Weights of a small transformer language model: 10.6M parameters, no biases in attention or MLP.
Each number is 500 + 25 x the weight over its row's rms, rounded and kept within 0 to 999. Layers, rows and columns count from 0. Numbers have three digits each. The size before them is the row's rms in percent of the matrix's.

# down: layer 2 MLP down (transposed), 768x192, rms 0.156, rows 146-274, columns 0-47
# up: layer 2 MLP up, 768x192, rms 0.159, rows 147-274, columns 0-47
down146 098:487501484469530488471492492528501523508492435476538489518484506513542490483498494531508476488501449509518500468485521461502491545545507530527499
up147 089:483460477547499495524553532508524500517507512525478518492466547505507480481482476491514515512480452498506491545526484492504514504524512525489480
down147 091:473522539544535513485505479571490524570486497504487476497469550535561486484505511513503517488500522523484477519479468522485482541502536496478475
up148 094:503463531479492530451440516485514479506543515446557542509516485502446506461546505479463519528545473495470495502466504522486455512548509530496457
down148 104:516525504443497482457525487461508509480534480517537506488472487479504497508498496486495465492513513489537505505481501479487464544481500465517503
up149 095:501490487532501490513508489466486494476476560532516472514537542512493486500514501468545514546498536497494500530498486495514541506535509497515515
down149 100:484514502488480508449486477498486514492479511459512481537523493504476505535479535523552505504495476468474479521536523484482496545524501541510475
up150 099:530523456464514491518510484500474525506508512480537513502469518480500520526487513507498548495539472480497504462545517481530521495482486492512490
down150 100:492509485498551487518544554475489474476528527499464502523482494482494464537513478465522556546511531530526458509490477501489496490499513533481472
up151 099:523546447505469500501474508524489504515514495470507484476453469500506457485491464495511529541471496476487476527473471531475469457530500487512497
down151 107:514495521503502526503502534485481518523426442509502505523486479476507509550496478482493499487465513521496511486501538480518495531493552463474508
up152 098:528497526493529484462487505474536509486554474494534508491528546518470512508526477501511540512499539504483516483440478488506484520483494545483498
down152 110:463560508466506498509486454510511494542515494521511488519500475470479489495498507532518486519504538512475531461488482515494487527516499525468505
up153 111:486484497526483523483488448486533441498528449485506486476486524518447497440534496480498428489521521510487482537503483507519512505468500529499497
down153 101:513469529514510484513511471458498519526513497517534453472528528465499490481473505496498477458491493509538498543483500524458486486500520518458528
up154 101:499492490507486501481504523469529486482554522475521520487495499533499514505488523476492509452492477506466500514465499536489514548542542464498545
down154 114:527495478492520477525479509551503504516500497543505492493477529474532542483482491544484509504509510509524499512478493464522535489482486494474482
up155 100:546506474529470470480516494540489493466489539509532526486466506451472512498546526505512515524479510506468541496479504511507459484463496493506479
down155 106:526485487534510510525479513453490541527505528459493495518452502497519538485513516485466493475505512487496553526491512584480506516486462526470492
up156 093:510467520511474488518529434524491525498490512494517429496516529526490519514488487508473444495489502514485514511545529470512506508504521508508462
down156 098:477496519488491493439516487431501510515504475501513527497498548479503500485490496484486453517520504464485529511547483490533482530484516491495501
up157 096:465511507442530473496470489499520480499525525477516472524494543513481480477487471453469508484480513458455473479520495527481478507506468508588509
down157 087:503507495542509528497530501495548505463451489516517502462496547511490476500445513491532518492497484489494531473462463475453507507514490506494509
up158 095:516503493512504466509489512527476516463506464508497510511515534463503438528491522466453485518489544503532516471495452504500510515518508506482491
down158 092:505506507548499504524511512466469501503533490493487462537479511484503528536467511479485492501495541486521495493466505533502460499564496465497523
up159 105:488486569446512500530486506535515517507492525536523526461496492460540480481460497480486556488474456456469501505483501488495516424538507529524517
down159 098:526483461488492519512473563463487482515520474534495499488496484491508507525518481532486466510480514473490471445492508524482492502512502453516495
up160 102:482474523506511519498477483478497490500483486511507453504489495489519533553507505468466479522524471476521467488503528505462462481509511474489474
down160 096:486466495457469498519493515560495473489514478491509501493537465521504516502508470538496491533490478494497488480522446503483490537494516451520512
up161 114:477497464550542530430483479424528511497514514470474476485539489508523487481511520519494524503483477482510500572504500492488473493572500516509508
down161 127:462496524541529488446522525440484506461531533473499491505532487511465480466412501523487512542462523498510488513517482487463499503498499509508489
up162 106:474534504530529519494502524502498493512557521530499470487490521513549498510512460515502529513501512537452503505493498506499454483476503486520487
down162 104:497508503498478521482487514488529473539538502526496554486460535519509511525520486519514529474463492500508506475514501514560533518553504466522509
up163 097:481494475497514534503491450441496439511464479464494492471521520519504489476490503496501514511480521475564562468497539509504469509486500518513469
down163 104:466452504518470484537532514485528474495528494477502521491518518571509453513446518478504514464539509512500504463486536519508475521458496466434507
up164 103:505495491472491452451460469541481483466477498516483509494508517512498457519532553541521477486494469517511480511484472508555530509543475506487477
down164 098:511540519560490478506497522453474489495437541473511524507524484505450496519482533512526520511506490521529496481475501511538538505514476528498486
up165 101:514468508517503473480523515465502496525523479447512483533508507501479460488508536489471566528511536517497512541507495498496474498537494509512496
down165 093:475525527483499524518523530496480521464472475452447462512504509516477494482531519516506566466463522474511539570474498520474464547516495487489501
up166 106:529451467500495527491520470492482448461491492505478479475520527510502507503530463486525480483503500474552511525531512506555479493485495441491503
down166 112:537486530523487478523533476509461449470496529501495454467526535465522452488495486493534520504460513478533500480499478495461507527479501490459500
up167 096:514523511501486474509494490504457467520492463513483505497522505489508517482475479480555506525539474464549492498493512475494511474492471513475533
down167 102:490464513462521481477529492497503493483491515547529471498500484524488486468505481529465577487512554492466489500505498505481499540478503480550505
up168 094:520485461505512480532506506511490457490492558497480479482510474522474500505527502472509511517509485508557522459528449496520511497489526549511525
down168 091:421522535474504473514497514490488552522438531473527526526503567523517486524474476507537497485511500483513514498545487476461523522472476503524535
up169 101:487479480484524503521524445460490509496519506499500514490515477497501503482478509445506534477503461475561539478556519478517502477500493455513483
down169 097:523522493513506492555526463535521498508481496505513494491460476508487487487485498497503537495503534491522502527508455455540517478492504488477507
up170 093:475497534524491498464478537495483449535490502449498513495507503468504487512512497513523469511518498459516509493483480530474488492541489556510467
down170 092:535522474517536509522513533430538480501461500525498503492527504541542508492452543458513516499492489518506539505451534500470508548499504490574517
up171 102:495518474529503520489509496454479508508485462486476467475486478520514514531508550515528502515511521445551504508481498496549502482484490493487492
down171 099:457504502478500516487503526496499500494487510469513534497518471479499435537481542505523518443545440519472479498514537514524484520504516462472488
up172 100:484483471531479482496503512467515492467510487498459516496472518510508523539494474476507493515504526494503525529514517504517497461517519462513551
down172 096:531561507497518507466529503478483497476514452501501485541506495534474507536482493493492537539486483482425487517520547499486523498462476490531521
up173 115:546512484518486490431523455480475468471518520531552496491467496467520493516497477476519514522528500518514492472500466550422504504493521476437477
down173 110:540503450483451512481512493467527513501465525468490538445532537525468566492502512513500529496474542488501520478503540524503495519488523525458505
up174 102:484492458489467511490519451555501481503499521513497481495462464509526503516533483523495486517472497514454466512466505483512504487479456509555533
down174 107:503509493486514503489486502488476523514502495537522542567489507517509464529511495510510488484507499483537542535548498480489531550532482473490442
up175 097:472484468505509485509549478514516490491501477522460483497486488456479488512456486484497493461536468494451524516485479516519542507492510493500517
down175 084:503517501526459492501505470536521537477468525462522511497520501469514516482522514528464521539455518508560503521532530465518508531515477497480512
up176 099:475504495542497483504513519497498488516542468548541482509513514501496500477559463506479498510491494506487491471527461530492520487473482474473514
down176 098:523512469478482482507496515491531494489512520492507511504447457500461490457492521526511533514448441493493502535496447473475488490463505532471505
up177 098:501527514496505509511505501509549507509506526494477483540470474487505492499527503484510492509518499525508532503489459487503491469463484505498486
down177 102:516501489494508529544524481495498531545546504502475517482481506429507479516477492457530495517512493495524499508477523496523510475506542478507507
up178 094:472513494495455486483462544497518532502492494471483552467453514545508466551523509508478484510466497539521535510482502514518514505501534511503522
down178 098:481505495492492526507527540550512482497451495517489535466487483495507506508507514487492550494456528478547506505446523501499537533533510506443497
up179 097:520556489488530528527505481520491492471493519548553486499529535446512498499488506510497497456520478547468505501487509496484497496506539495491506
down179 101:522514525541462512515483472469465482484507489503472514515544478481536507502528537527460474479488533480523516493518529553516500524488466460458477
up180 105:463537481526498466484500487501487514508513484542471522504501519506510497508483506465477458537480543531448471522493528457513543488472500519514498
down180 108:501465505493512524496527495511459483487521532506484470474509546450475544531522494526456500472481496504530526533440478510480521521492483479475490
up181 097:514506478509518499467482491537470461525459471509522446487455520489483519518493506507511508468478463473519495516514533499552493519487471499485493
down181 089:507544482525476503546511492562549518473508497463487508479501516511498488517525519475494521460506532527495506495535476498463510478468547526506491
up182 108:479475486500526475495512494458481520507550472490499480511472450519495493482503493476486509462465530533470515469498500519513498502541510426513484
down182 112:493506481508493515526506504462462487467528504494471533499504498470492519489518524478504513509514537496500488523486509490511483484515510518479520
up183 111:515545489548542502491487492507503493495508548500473452490485521479533475545479510528488496529518486518517524517501478516540490513522506462479480
down183 110:551455525529462523479527484461493537535532480475478524498546463499511466491522528515531464503514464488539489507468469490494489470491487492509452
up184 107:539504526533536536490534472507510504478499496556525512477488509517474473517514476514495520525527464459475519500539438524516449497532492544493481
down184 104:502461506498487495497511534541487481526475444498470552503520478500519542465485532480517479483532496475507515505510526511495473502499473487465510
up185 092:478488472497520457511459541507492501517498498546486486494515510452466472508503489491521539522504491514480506509522497532508503459515522448496503
down185 104:508531495528537492481480506435521492503524514494462549502482491490501530469497483484531522466490499559469514495507481508473547496505515486482494
up186 096:545477505523486496511485506516507464543516471484521514485533490490462499450486483516479451497489555460453526486520479509512458488502530528482484
down186 091:479524486513488494468458491520523506489508455502505493480483494465530545512503461487519523510519485512495497477469498513448526556499522501499530
up187 095:502509499512496546498492500505496469531472536481481533486496498474467480498481500468469520475530470470485521548468523507486542481468511469515460
down187 100:501524544527466488489491484525489526519534543511547461494454493545470533512522528522480463545443526483490521485518527486482486491492497499476500
up188 092:502500525452500485478529492498458491488541512479519477483491495484488526490480486517507551475480500431482488492522488466441518501519514500434475
down188 089:503537509487536529505508530541491499521536483475488487514508504469490507489482528474476494550510528491486476506454523509532522521558498494448466
up189 097:500499504505536479499505463501511483538535532493502492488499544501443516513492511489473515510490503476478502536522475521532489502554482490523515
down189 105:529532475495483485525493508522509461512500517497494463515484463501467483484466469504459493501495428568486478520495517500478493537488517512498499
up190 085:533436497463502521480510497496507509487473516503518482461553484508492484512445484486492492480459515492490539495527511501487489535535501509499468
down190 093:509521532508530537532451510491510469490449475491511531497524499444542492512467509474500499472493496454443528492524493474522527494507456467498506
up191 102:543470481508489441520528496501504504487528465497545497447469513570508474500445522496491531504521488509504501526532492472442522479480498474525507
down191 099:546498500470502498448470512518504532548447504520502490523481515520481488491491481485529510456518542486476517545508493521520510499481489521492484
up192 098:440478554443504492492464523455492472534498514502484459490517498538537466502475514508476500465487461494490491502542496522517524527524498501473518
down192 113:563505495548520520508507479510467471497476517516504500508492545482467560510511505460461490477518528520473480484481488477506506506499510523441530
up193 111:477521510541497516486491476504533518490502493535495492496506500529502536496491468491500509530528467487539500480500486491547514500492524492478527
down193 119:516512543474476489492541514457507465463486459510517531479485477552499498460495509535513501497471525526498507509511537564501521488506510480490535
up194 103:475489483541502517520487464515475471496495483523486491476442510490463513495491510514459541513467523516545500460505494491487488507476479527497451
down194 107:489479524508492513438497500536493459497483479531512466504515498483537509468495489485508534506526547426525490495480517482508506486504486467530483
up195 102:491512477569503558523507471475517503485522513522499514518506554522481507510535461492502496526444536504476519507550493530492465497481539469491490
down195 114:526534478484455473506519474505523498472497467517503515452490496497526521497509512486494475526491487471515479513531525561532532470512498525491452
up196 088:535526513532496497500513479500540519512547532518497517499497495487448508520492517537487460482527474474512478526501491485542494484495499476518502
down196 089:542498535515520521534560504508512519501553527509494504526458505498496482456491497476514507501531522515538497494491546517510509509512497507518513
up197 086:502493473546439507472454464515473485499481493506494483522552539526492499557511533485474473509500495512532466461512491518462474494486515505505543
down197 087:495549510485506538516567495519516469512473498481480495513499445484495548470501482472446493475474480515512473511524510492515485503531535483478510
up198 089:470525494493514491525509501471533471484532505521464500484492519509462503513503486466495540500520537498505461565477509532474504489502538510536484
down198 095:568499487497498486491549490482530460489505485501499519492502517455502503503453456492451475494488542555503469533499469479488480497516510497502472
up199 092:531487530505502495544489506469486503494520479512473516471446487542485482511508506508494499515550510468462514502518462517484514514480521502510513
down199 107:475481486513502502476510488499520543430502516484482495513525520508504534526525544523533518462524546532472485485501528550491530466511461587504473
up200 104:524450512515560462531487452503519503477491488498536528513510514460495450474475528491541492498524465479529472488497454493526458499498562533503513
down200 099:481497536557514494528496492510473476471467497475494506470521483458515499504529500472479504517478478479456497442456471512518486511505529489527481
up201 099:506477487515478476488518483479517498473499469492508502523538524499497512504484522441526508461547470464470478501487473474526479487485473564518478
down201 090:516488492505481563491495507533505486456500507486485504452474472497502495520489524552471490504523517513526488511512497470476471480521545476498515
up202 089:511457524513481546519464487546484487454483468512510488487486515522463454469496509507565530540517451559531489484507476492469461483494469530503500
down202 085:468540488500492496479459529510494521488508502526457459479477483485549504508543539517445503472512494552491478526519531474504459484492484530497521
up203 099:436503492491521497502480502481443487500540482523512513521505492494463452489490524494477470530461507496513535504500499500489473482506462488496484
down203 086:494460526522483448521479511543493555471502511536508532479502509519541542487482499529497519495497528510488480496501490471478529516461553465455505
up204 101:500489493487512548494451487505474528529549491439504478481468488493485509483489510484500480522523506492521491483506470502489484484521526473511494
down204 098:470457512554513473441497524486486558476458500473470489487482463486475450503512482525540485544491525512536479481506495489512511505494486458509499
up205 104:550504492527492493466519454498531518514479513488468483508537448518529499525509498526503524533516484489512526517486515529528497477501513486468491
down205 097:511481546495507505480532500483480489537508482484480454547492499485458461494504481526488514505513492484486491475529518528514495502583494497515471
up206 094:517522475475525446487494499474524440538495534513509502507523440516522486463476532469474485495467511483485480499509436489529533519512490492453520
down206 084:527508561498536491504469526508512507488493479488511522562479465537494505491520538463464494495469500473543504479495491525532512517454534445473500
up207 106:508478497496511500512495508479481482527504493528495548511536479490487435488480470541519487551508499510457452555503456496506471507505488528513536
down207 101:467498518491486492457480496476518472500477561492531505525494465482514469472495488444517514475528483537474488511488485455462527519469493491523519
up208 094:540436481517525505497494472469522432516502496494520495495508540555432463510502557496474511503537477465480487534532500484514508507510530500448511
down208 096:483481480485477537502449535530498481493545525472507518535508500460531458473506506485452471519538449475525476483505487491486465515532489500518541
up209 120:504514475502527480502482504494481486488500478528533529474466522531489516529478518480547506471535459490506459497500505485507519449466561493516493
down209 098:512493491478541501426511523517480544464456500484471507488498488505538529482479549487513502528512498510513499560509485471474499488477474489523512
up210 100:529495491473480469489463469488497535487492474526436466525546510512491567502483466505504528499525483488486519505532498471483517518490514510508509
down210 099:508476508502530516471553500519514487476469545482521481499504526516517489526513482488492509467499511523518506536468505532518515474535512491521497
up211 104:492521479445485464493537501484489490515494482525519484485523545469490505506484504511537516520532480481522508470517529492466530509491474485481493
down211 103:469550495481464522511501515473476492516528512535500489502483511480467533510497492511526504516550524508538513506500467527488482501472493474498455
up212 094:510498484449548510504535509506531476510524504512505482473466501459514449535475496535502459518523505466460476513492517509526512514489457510501511
down212 110:456493509489504491487476539503482474493539477464531494505508471532547466488491511484493508451483518497505495525531504480531513485551479505504481
up213 091:492489505489466468514507471498519463479505469496488501473472493556467512483491504531503483529515492469453477546491524469501504446527490518475539
down213 097:454542520495516484515473506484516518511551482530525465486503491436504512447521480536465546552510519481540494536512467493507501519530518488492515
up214 106:535503478494469495491469508504529500472482516520468516531496534448461486526504499522514452499461480514503529541564444461448487503536491502486530
down214 092:517550502489530525496484499523469532494475512541508485506546489492531502498486492471533488492530486499525531503521521521516485506537515482503531
up215 102:483519488487475488488502478550520534490519503515527485498491525515528506495479496497448522512476522495448480521514491504542507432540454467437468
down215 096:489467427499527499476494490588464437505464507477474505502506512518528486521522504486525488467469515528514519546505486457493521498507468529496506
up216 109:536473493464541500482475553539495510476523542465542469501536507499493515464542496502468484520477499503518547443468520467472474485492479519476473
down216 101:505513485513578523563467547512530497498491556507478489482500490504512481523525528459482513538532539524504509518513472497501451496536519526498519
up217 098:489499529476507499475474473486493492531531512520502483511490447468541518452505502500478490535468537476489510480508485476485487515532496504508507
down217 099:462561480521469457537500529521548500491525533506551495511537513479507505503530497494513492476521481537515518500484526507498471474497517507499483
up218 097:485476515464465465529522485520445504513554514522554522483503523547521501524517475464530498471483526486504514475463463517529540463524525497469529
down218 112:530526477563540497532529516476530477507533508517514498481476490512491514505456497461508539445518487465517482489516470519484488537487519503541559
up219 091:494483536471464471495496498518505497516484468503539498499469478514525495462443507531534515502445542519476471493510503490530514495521526504503458
down219 084:487520468519438527547479518538445501485477495500501504478530493481523496535447498518504516507492514516507495497500524512535467525528513507494467
up220 099:454518539495504492485508495488516506527499509496518498495493507483459514484499525497486524516481474484481506474502497516457467476518487525499489
down220 100:594469470501496492525484466486515493497467497461484525484469507534484494523489539516493480463490504538469523516526506512538519511454461464520473
up221 101:517553493487519484465488454491486473498502504497453495484503514550531482491517496545490498506507495479486488501548492551539516482489522466481486
down221 100:508456489504495522494520513549523480504520500481510493487446492493538453498482528492465480481530518520498491491514463506514511515466532486532551
up222 104:506507508506495490488485516547464469473508525500519495467508480480489454510485518440540490536466492488515527503468506524511475499489540557448484
down222 109:480474500531542515502497513469484464512510507490471485457479530528539539526504512494503551513449475511476463478486479492478521502504441429534486
up223 100:501512531509530500516459495449489505492527522454510496497557524490506495483503494504511476531511522522491482485516450453519544517537528483489488
down223 102:471463503553515530507472482427556477526487474524481546520498505483498489518530497476481467491457492470471482475477535496527502520472505495486535
up224 111:474488492528505475489486514519520520518528473500522510520478465522493521513517550473465490461468473515485542535476541498505518483502472464469499
down224 111:490520474504561525499504471568540480497539498501479503519516507481496485474504544494483524484487467500519506496512508465497511510459538458489533
up225 085:524482501499495528479480522487532541493491508515468554482480473492505506604517480499528488532482490560483478500513496473544478452496516474522532
down225 098:499515479499469529510524518435489513491457532503472494515497474518503534500467504459508506492506493477509494535490499500508472499523518519529532
up226 096:498517492478527503543548505520435510490493523534518451496505436473507484533480493503501509528470479525515475510465514479499458532486529526503511
down226 090:522474522497529535489476491512511430520499546480492597525512446530459514493484534483493498516460461517488497509492470534528495519497510511488486
up227 095:553513495483514495486498505480483465494498507488524480506474504519520481514453443527537497521552505511535519500535502456466488476524525505523505
down227 100:480531494523505489504481475509515501509500497463499488497493528511527504502503462507505488511534520528511474491526512511512469472557465463523501
up228 100:502496471470502522470542487529469482506507511497482486519494492520489567484537563515474495481531490468519499472561518481480494488461518492454517
down228 108:508507551504503538516509471489507550531500482490478499486501515454530516468520525532479478532513537487513446522521483489505455509514493537519507
up229 117:529495450514511501499495479487548471526501476510517511498508505469567470478487444490498459533523496490484497456532508463510551510485509529456509
down229 104:499463549524470526515489520550492516481500507501489510499530518444529486475473470471505542477470474507496493502483488526490554473531494507509488
up230 091:518528508497478490480518468522478519515516499461496494513468509485484513520516515495519516515507450503514480466467515506535528512516536523529514
down230 106:534482535498456478527494486528457520504474514488538444535518526522461484506511498501509464502493526513493519484489526512495456555453500518542527
up231 115:521477470520481494470552528476511438502512497505494504477496439484519500508492512454527478511498474465484483514517484475496513509548533499525512
down231 110:474493477435435512516510483518503522498519478479517466531489481500474506516509442535514515512530482549499521460533526524486496527494479526480480
up232 098:506505448518500518470523502550470492489468476471461479536513509497485489537498510509503475506500513537477494486492496493484504473501508517491511
down232 086:512516461491550535463500505490478512502515448474506481505511555473515502519536514491467502512477538512513470476487502524514532474526529503516493
up233 109:505532480475500502537486500533495475497498508510481518454506471489531500519510494521524466524523506509484511478495527503494513525523502495541510
down233 107:517502528546500473493489529480514532498490466505493496493549491521477511514489468491471516522569508510493499482489467492537521549469521497512481
up234 100:455458473527485512460470501462431478505492490483501484496522568553509512499511520531510499531417471513482522521478531493490465531497480474452483
down234 108:449495502458518504479523513536506513530499516459539499454516504496500518500530506468513536525486511454475527536508441498512537520505508481491501
up235 110:534508516458430456497483496467435502521524529423510485481497454464510506471486475498554493502475493536501452537527495495512492480522548513489513
down235 101:444484492508496473506507522502567487458481516491531479493482476495509489499450532502520531490481493479485492508491508491495478480538497488521526
up236 102:496503485531478514516502507550509512491519540530484509513520505492496518508522505485519483517495519461492474497488445502502520488485505474513490
down236 102:510499518548475518443476496489532531554493495443494494510463513486464476454472493540486503500540489480504489470485501471516510521515561506503503
up237 105:514489507482454523527505520558554512537507475525494525487503509492461516547468496491514516485477528529501504475500489531477496482486441533470500
down237 106:471512495469479530509457487530470489470493528474484513503503526505524517527538496525532516540477483519518530485514517534480495556473530524534524
up238 085:477516489467526560462484504499471480483506518492495516494555450481486499475489508501488501497517470519492527502474541481496535486460526441487529
down238 086:536469492518503461542501451488478484531526521488505488564492519510511505534485518483547501476498519462475466523493461490471485522519521519487525
up239 082:531463508413538474508521505484514480529500508524514483475468488506514548484526491477484492536516547500480510501528475530514476464475544503517503
down239 101:472498517490498542491491468566511474531488445489446505477480517481504568529494510456529465468483511503514495502512502473470471496534474525543486
up240 111:478477471481489528531505488502536536505512497519496493497508490504547507513504457519450549459444525481476504505533472536492573492510538478471495
down240 107:501508543513548484512502507553510534492473527494484495509515474456498479549480473551464485509449485464497478482556508496481547496477534504504497
up241 100:504496479481507450442504433574504536511486480522474480463467531472521516526480518520534544500507516528523542475480497461490463466447517502515511
down241 087:491509481493510510544503517476491498546509473494496532540535505534502500508529507529500535501522549493474458496525477457485461466533463477471502
up242 102:507457490521509516459515502490483476514504469516498475505452496473507476511452518505497522492473498471518524468503514506495495466545486501522484
down242 112:497506491513477515503460491483509471552476504490531514549432518506480526446454526508437492473513465493481497481478489462518485486515501478484461
up243 106:493498542562473523476495554516520541502501515486521464547501504463546505486499502506502512532505485488494513485484471443460487528450516500475486
down243 096:525489502553516530485477477518515454509481480477495485524533449521461476487462458517510522489483537517498554517530472499464534495478497493509481
up244 103:520487505536470479489513481523497501563492531475515491493544494472512520486480485530464516512525512468491511514495484487526456493495549489482546
down244 101:491544511495529496518518500534532533504489531536517519499493508508496533525485535502506524491535514525453530527483457455501551442511493550459534
up245 100:481537530503553483505476496478481505481499488541464462499506510511484489506465533475471461532493511525493507448545479532485490509504480495532515
down245 094:496471534476512550487529505522445492460505497508511525534479519453506517480484489455507546454500521516546480506453504500482513523485481499494488
up246 105:479507520487523495539499481485473498536502476493535491529499476458529480474464503498476474518484469515545443489471486468524500536502497472505553
down246 100:525472516490477519447499518471519440480478518500499518472468496475492523537542479488513509511493483541516528509513545519469522453502525479487494
up247 097:529502507515526533471504512470513548487479545486462527502451498462501497524550489496510497493523494498467448507484457494497501492486507527519507
down247 103:497530512466525513477529468529512494449504449504533522509552529499544472471512497486523511490479462453541469483496487485512452490507465522543501
up248 090:488462505446475487502532493482540488499561536476510513539525531514508499493505502509483512502460476482544490498539489518465509508509522464479516
down248 088:512524472516493484534455499548481528522510490516565503521516465493489467492525450480469522476483497507535501486533488514451529541497488458502502
up249 097:495459476493515489457483474463502516515502496476491534491511517490534490482537512539494501549508514535490537504482474538485519472539478510496534
down249 090:469468507483510486543518491513537514521458497491476477521523489499532498525507495518500472450512557525505523485490508546483508480482477513515536
up250 097:495473462549493495517503526496488525496478464476498482496520514470494479493510490525476515518448517547526515510484510487446512508492463490493459
down250 100:521446531539462531463500492504530492502458529498470504511494479479474491495532496499498473499509520519512495484539527501517505511479489452520478
up251 103:493556503537483479544492494549514490535504530525539472475488465498497517524549507481510526493505449530508473534528521477516530514511525545530479
down251 084:530496518509511505520515496466505505515500540481498517483509469474500514517500501502527508491481511513519471497496501534527517572505516496532433
up252 108:506449502516476527531512567463504469496491469503500514495531514541494464507490460496525510495470460527472518507480490513456505488497511536521480
down252 112:496518518523463497505485532387510469531500512508484517464522530522505456470517489496480527487497438491486492528496473472485479506505509481496502
up253 102:500534497516479468494516465487498537481536514511529509440513464517506497522486491497519524467480494469459505479498477496496536454523503445494518
down253 099:509538506475490510539502524526499476490474491474510541469466545517498498510489467509499507472459499512511452509531524509512478527512468505469462
up254 115:521488493479498481505537505464508474515523506478538550455566453502505473538499472465471500477471492467496531462516495502512471474520496480532459
down254 094:467472484524516511543516518546497537493498481563486536505478510485504482517539480510492474491486485502493478483488478497520529519500526495509465
up255 100:469452485478508524500559553476499506518520488503470458554514513543466502485453511511486488492489520498471528492503499521495497528453504500510480
down255 101:465553504513503499468495484470545518506485497483473483544506517506490493528519519502512458499496502464500505482495448548522505506496538487505510
up256 089:507517509527486481450482511504515499501499514480497478477491466520521500506507464501561511483477471524439486461483446516501513468475545525488488
down256 093:474530516503520473551499521518481503530506474514485518468486527466491475528505490487474490480452521510518469464513489493473461486490555477511506
up257 110:438500526482475511446497529504499532484500472488467506471497520470500493486535496501504496494492510489535513501519515467507503467456505502521513
down257 107:476526447516457487504516479495499512480516521529494501459489487490509510485528521510475462515547473485486550495549500537482484545508485505517519
up258 097:534473483519501475464488503461541515476494570500502512494526484445524488493489481493514532421490499472500481480524494470523545506507521500522513
down258 106:517468493500480481502485574492502499516502501533515507485539487531491523493456498511469511478479508498532474538524475474502501514534466512523490
up259 107:539495503506500530508473517560478516500522485512519507469502517525489481506487523497514538473500529481484484481494475499507493475512515521466434
down259 099:485501526504504480529521499507495488498512503468546512585520489480480492484493506497501453535470497538501492532502493494489539478463520487526491
up260 111:489427461481493496492519473533490477527500482493481518526442519493512485483458529478504517447474513500507506482478527505484472494501509519492517
down260 102:505491465557488522517542497478489511523514472495538517526521487531485519514467553488509482470466501478518507478491514498495496493473471514465502
up261 108:513497527472505447530485498484496488492491519528524534514520478525474489473470470489515524530512508535472480525494503510511533479486513489511510
down261 108:445516511505540513486507455473505500516468504479485566516486462506493514466533470525527493507509523507462511528527505488493491539458488470452494
up262 095:512495534495509517486503454530505441457494466480522481532481497490514530537497525488515509529452495481482483522513541526555530485520512478453540
down262 078:481480508500497459546511449477499486507492485506489539514480526506520513464490476553492460533517497497507478512506481451523532480515495512488501
up263 093:510505528478496485483514506503507516475543446483506504511514499529501543475504492493510502504550508468510495519502526440470482529465500503508558
down263 097:478498500528521487509463528487530537502545443504507490511496504509525451525514501508516486520504484521523515504473496473513523515470481503487494
up264 102:503497555511492467473515476503436503464490502485481515496525495516469476485489563494467515499547502475481488466482512526466552516474449522518463
down264 096:420472478480536510497552507504500500485478464556487514510500471496506463524483533500488558520534526483493468512494530506474498521484488500536512
up265 093:464524471531545484472506502481484494476499520559513507510538498495446509515529486506435480508517520516456506497491493484501526459506501487480510
down265 095:482462503497491505517462499483499455525480511536513522480482531520529486500510501533494528509523538502505503542471479491503493510483504508458503
up266 105:489566513473510485492485467519479516530560499508489533471505470494496475478458494505472489502520505541475507517460501534511505534508448523519464
down266 097:489467448510485497533453531517517487535515453448572509501515518516529476474512494472514498481499475472537461501492527509480553468504475495511481
up267 109:488477522477446483533495528506495501451489525495517523494502524516503475491521485547516506534445484530533476480467513516537511482518524503463554
down267 118:483489541460464504482520495465531539525535572473495488498529470496478463508521500505484469468481457517517489513482490520509551470508519521485498
up268 101:524500485474493508509467471578482488518539478479498479503480497482545494521485497509487523521498510521508547448520475484492488487495533502495516
down268 091:487559517501547475476488495518483495511529524484492486513553504502501480518509488433501541520477455477452487467513466470471508550525482505464547
up269 100:523512538485510494491496537511465506517529507513460529533513460497554492437484461488531538483483475513511480494518515492482525467508441504517521
down269 087:520472469464490543492503445501503563507526517524459530509429475518516482476493473504492528477539544489527486515491498490523532453512494498535505
up270 095:472489502481482494519492489513514527529504480501489505523466463511522510514473506468510471525489502432513532509492527515485496514463560520457533
down270 097:513484496524471563498469441504482488569505530527504499486451500503516446487507517494536505500504505475520488517488448487436517487471496543510452
up271 088:496480529525500478509525460462473465499531471472478505499496483486529493463535534506459524474482510514483496513530511524514481538480526471507517
down271 089:514507468510528518509526487458479528511520490510536517506512490508522486561491503499513538510454493512508474515482449543496517507496515524495518
up272 097:521506474537500474489493509518488458502518560524506458487493517478481504517477470507492462474528486481508444496486516512482452496528459528472545
down272 102:515486522494519529489495522508514514484507530533516496534538465498507494533518484479492500480490506508499469498455480523511508548506461483482567
up273 110:540507510490508470509517507547538490488528500553478425508470475499496506500465507493472477487452491526480513519532499504462513483515543530492521
down273 103:496478499491468468463506487509518525505482522470466475540508483514513513504493512495535528513499457509519505510501532507504467494492497513476527
up274 099:530524500491486451458512484529478563485501505473462493479506514507503510517509518497499484506513490458522493470465445507514518523462498514468511
down274 103:471449506518499466495516492467515440518502471463531518512497505501482521468516512483483470490498474526566507512514546511522478511506443546497518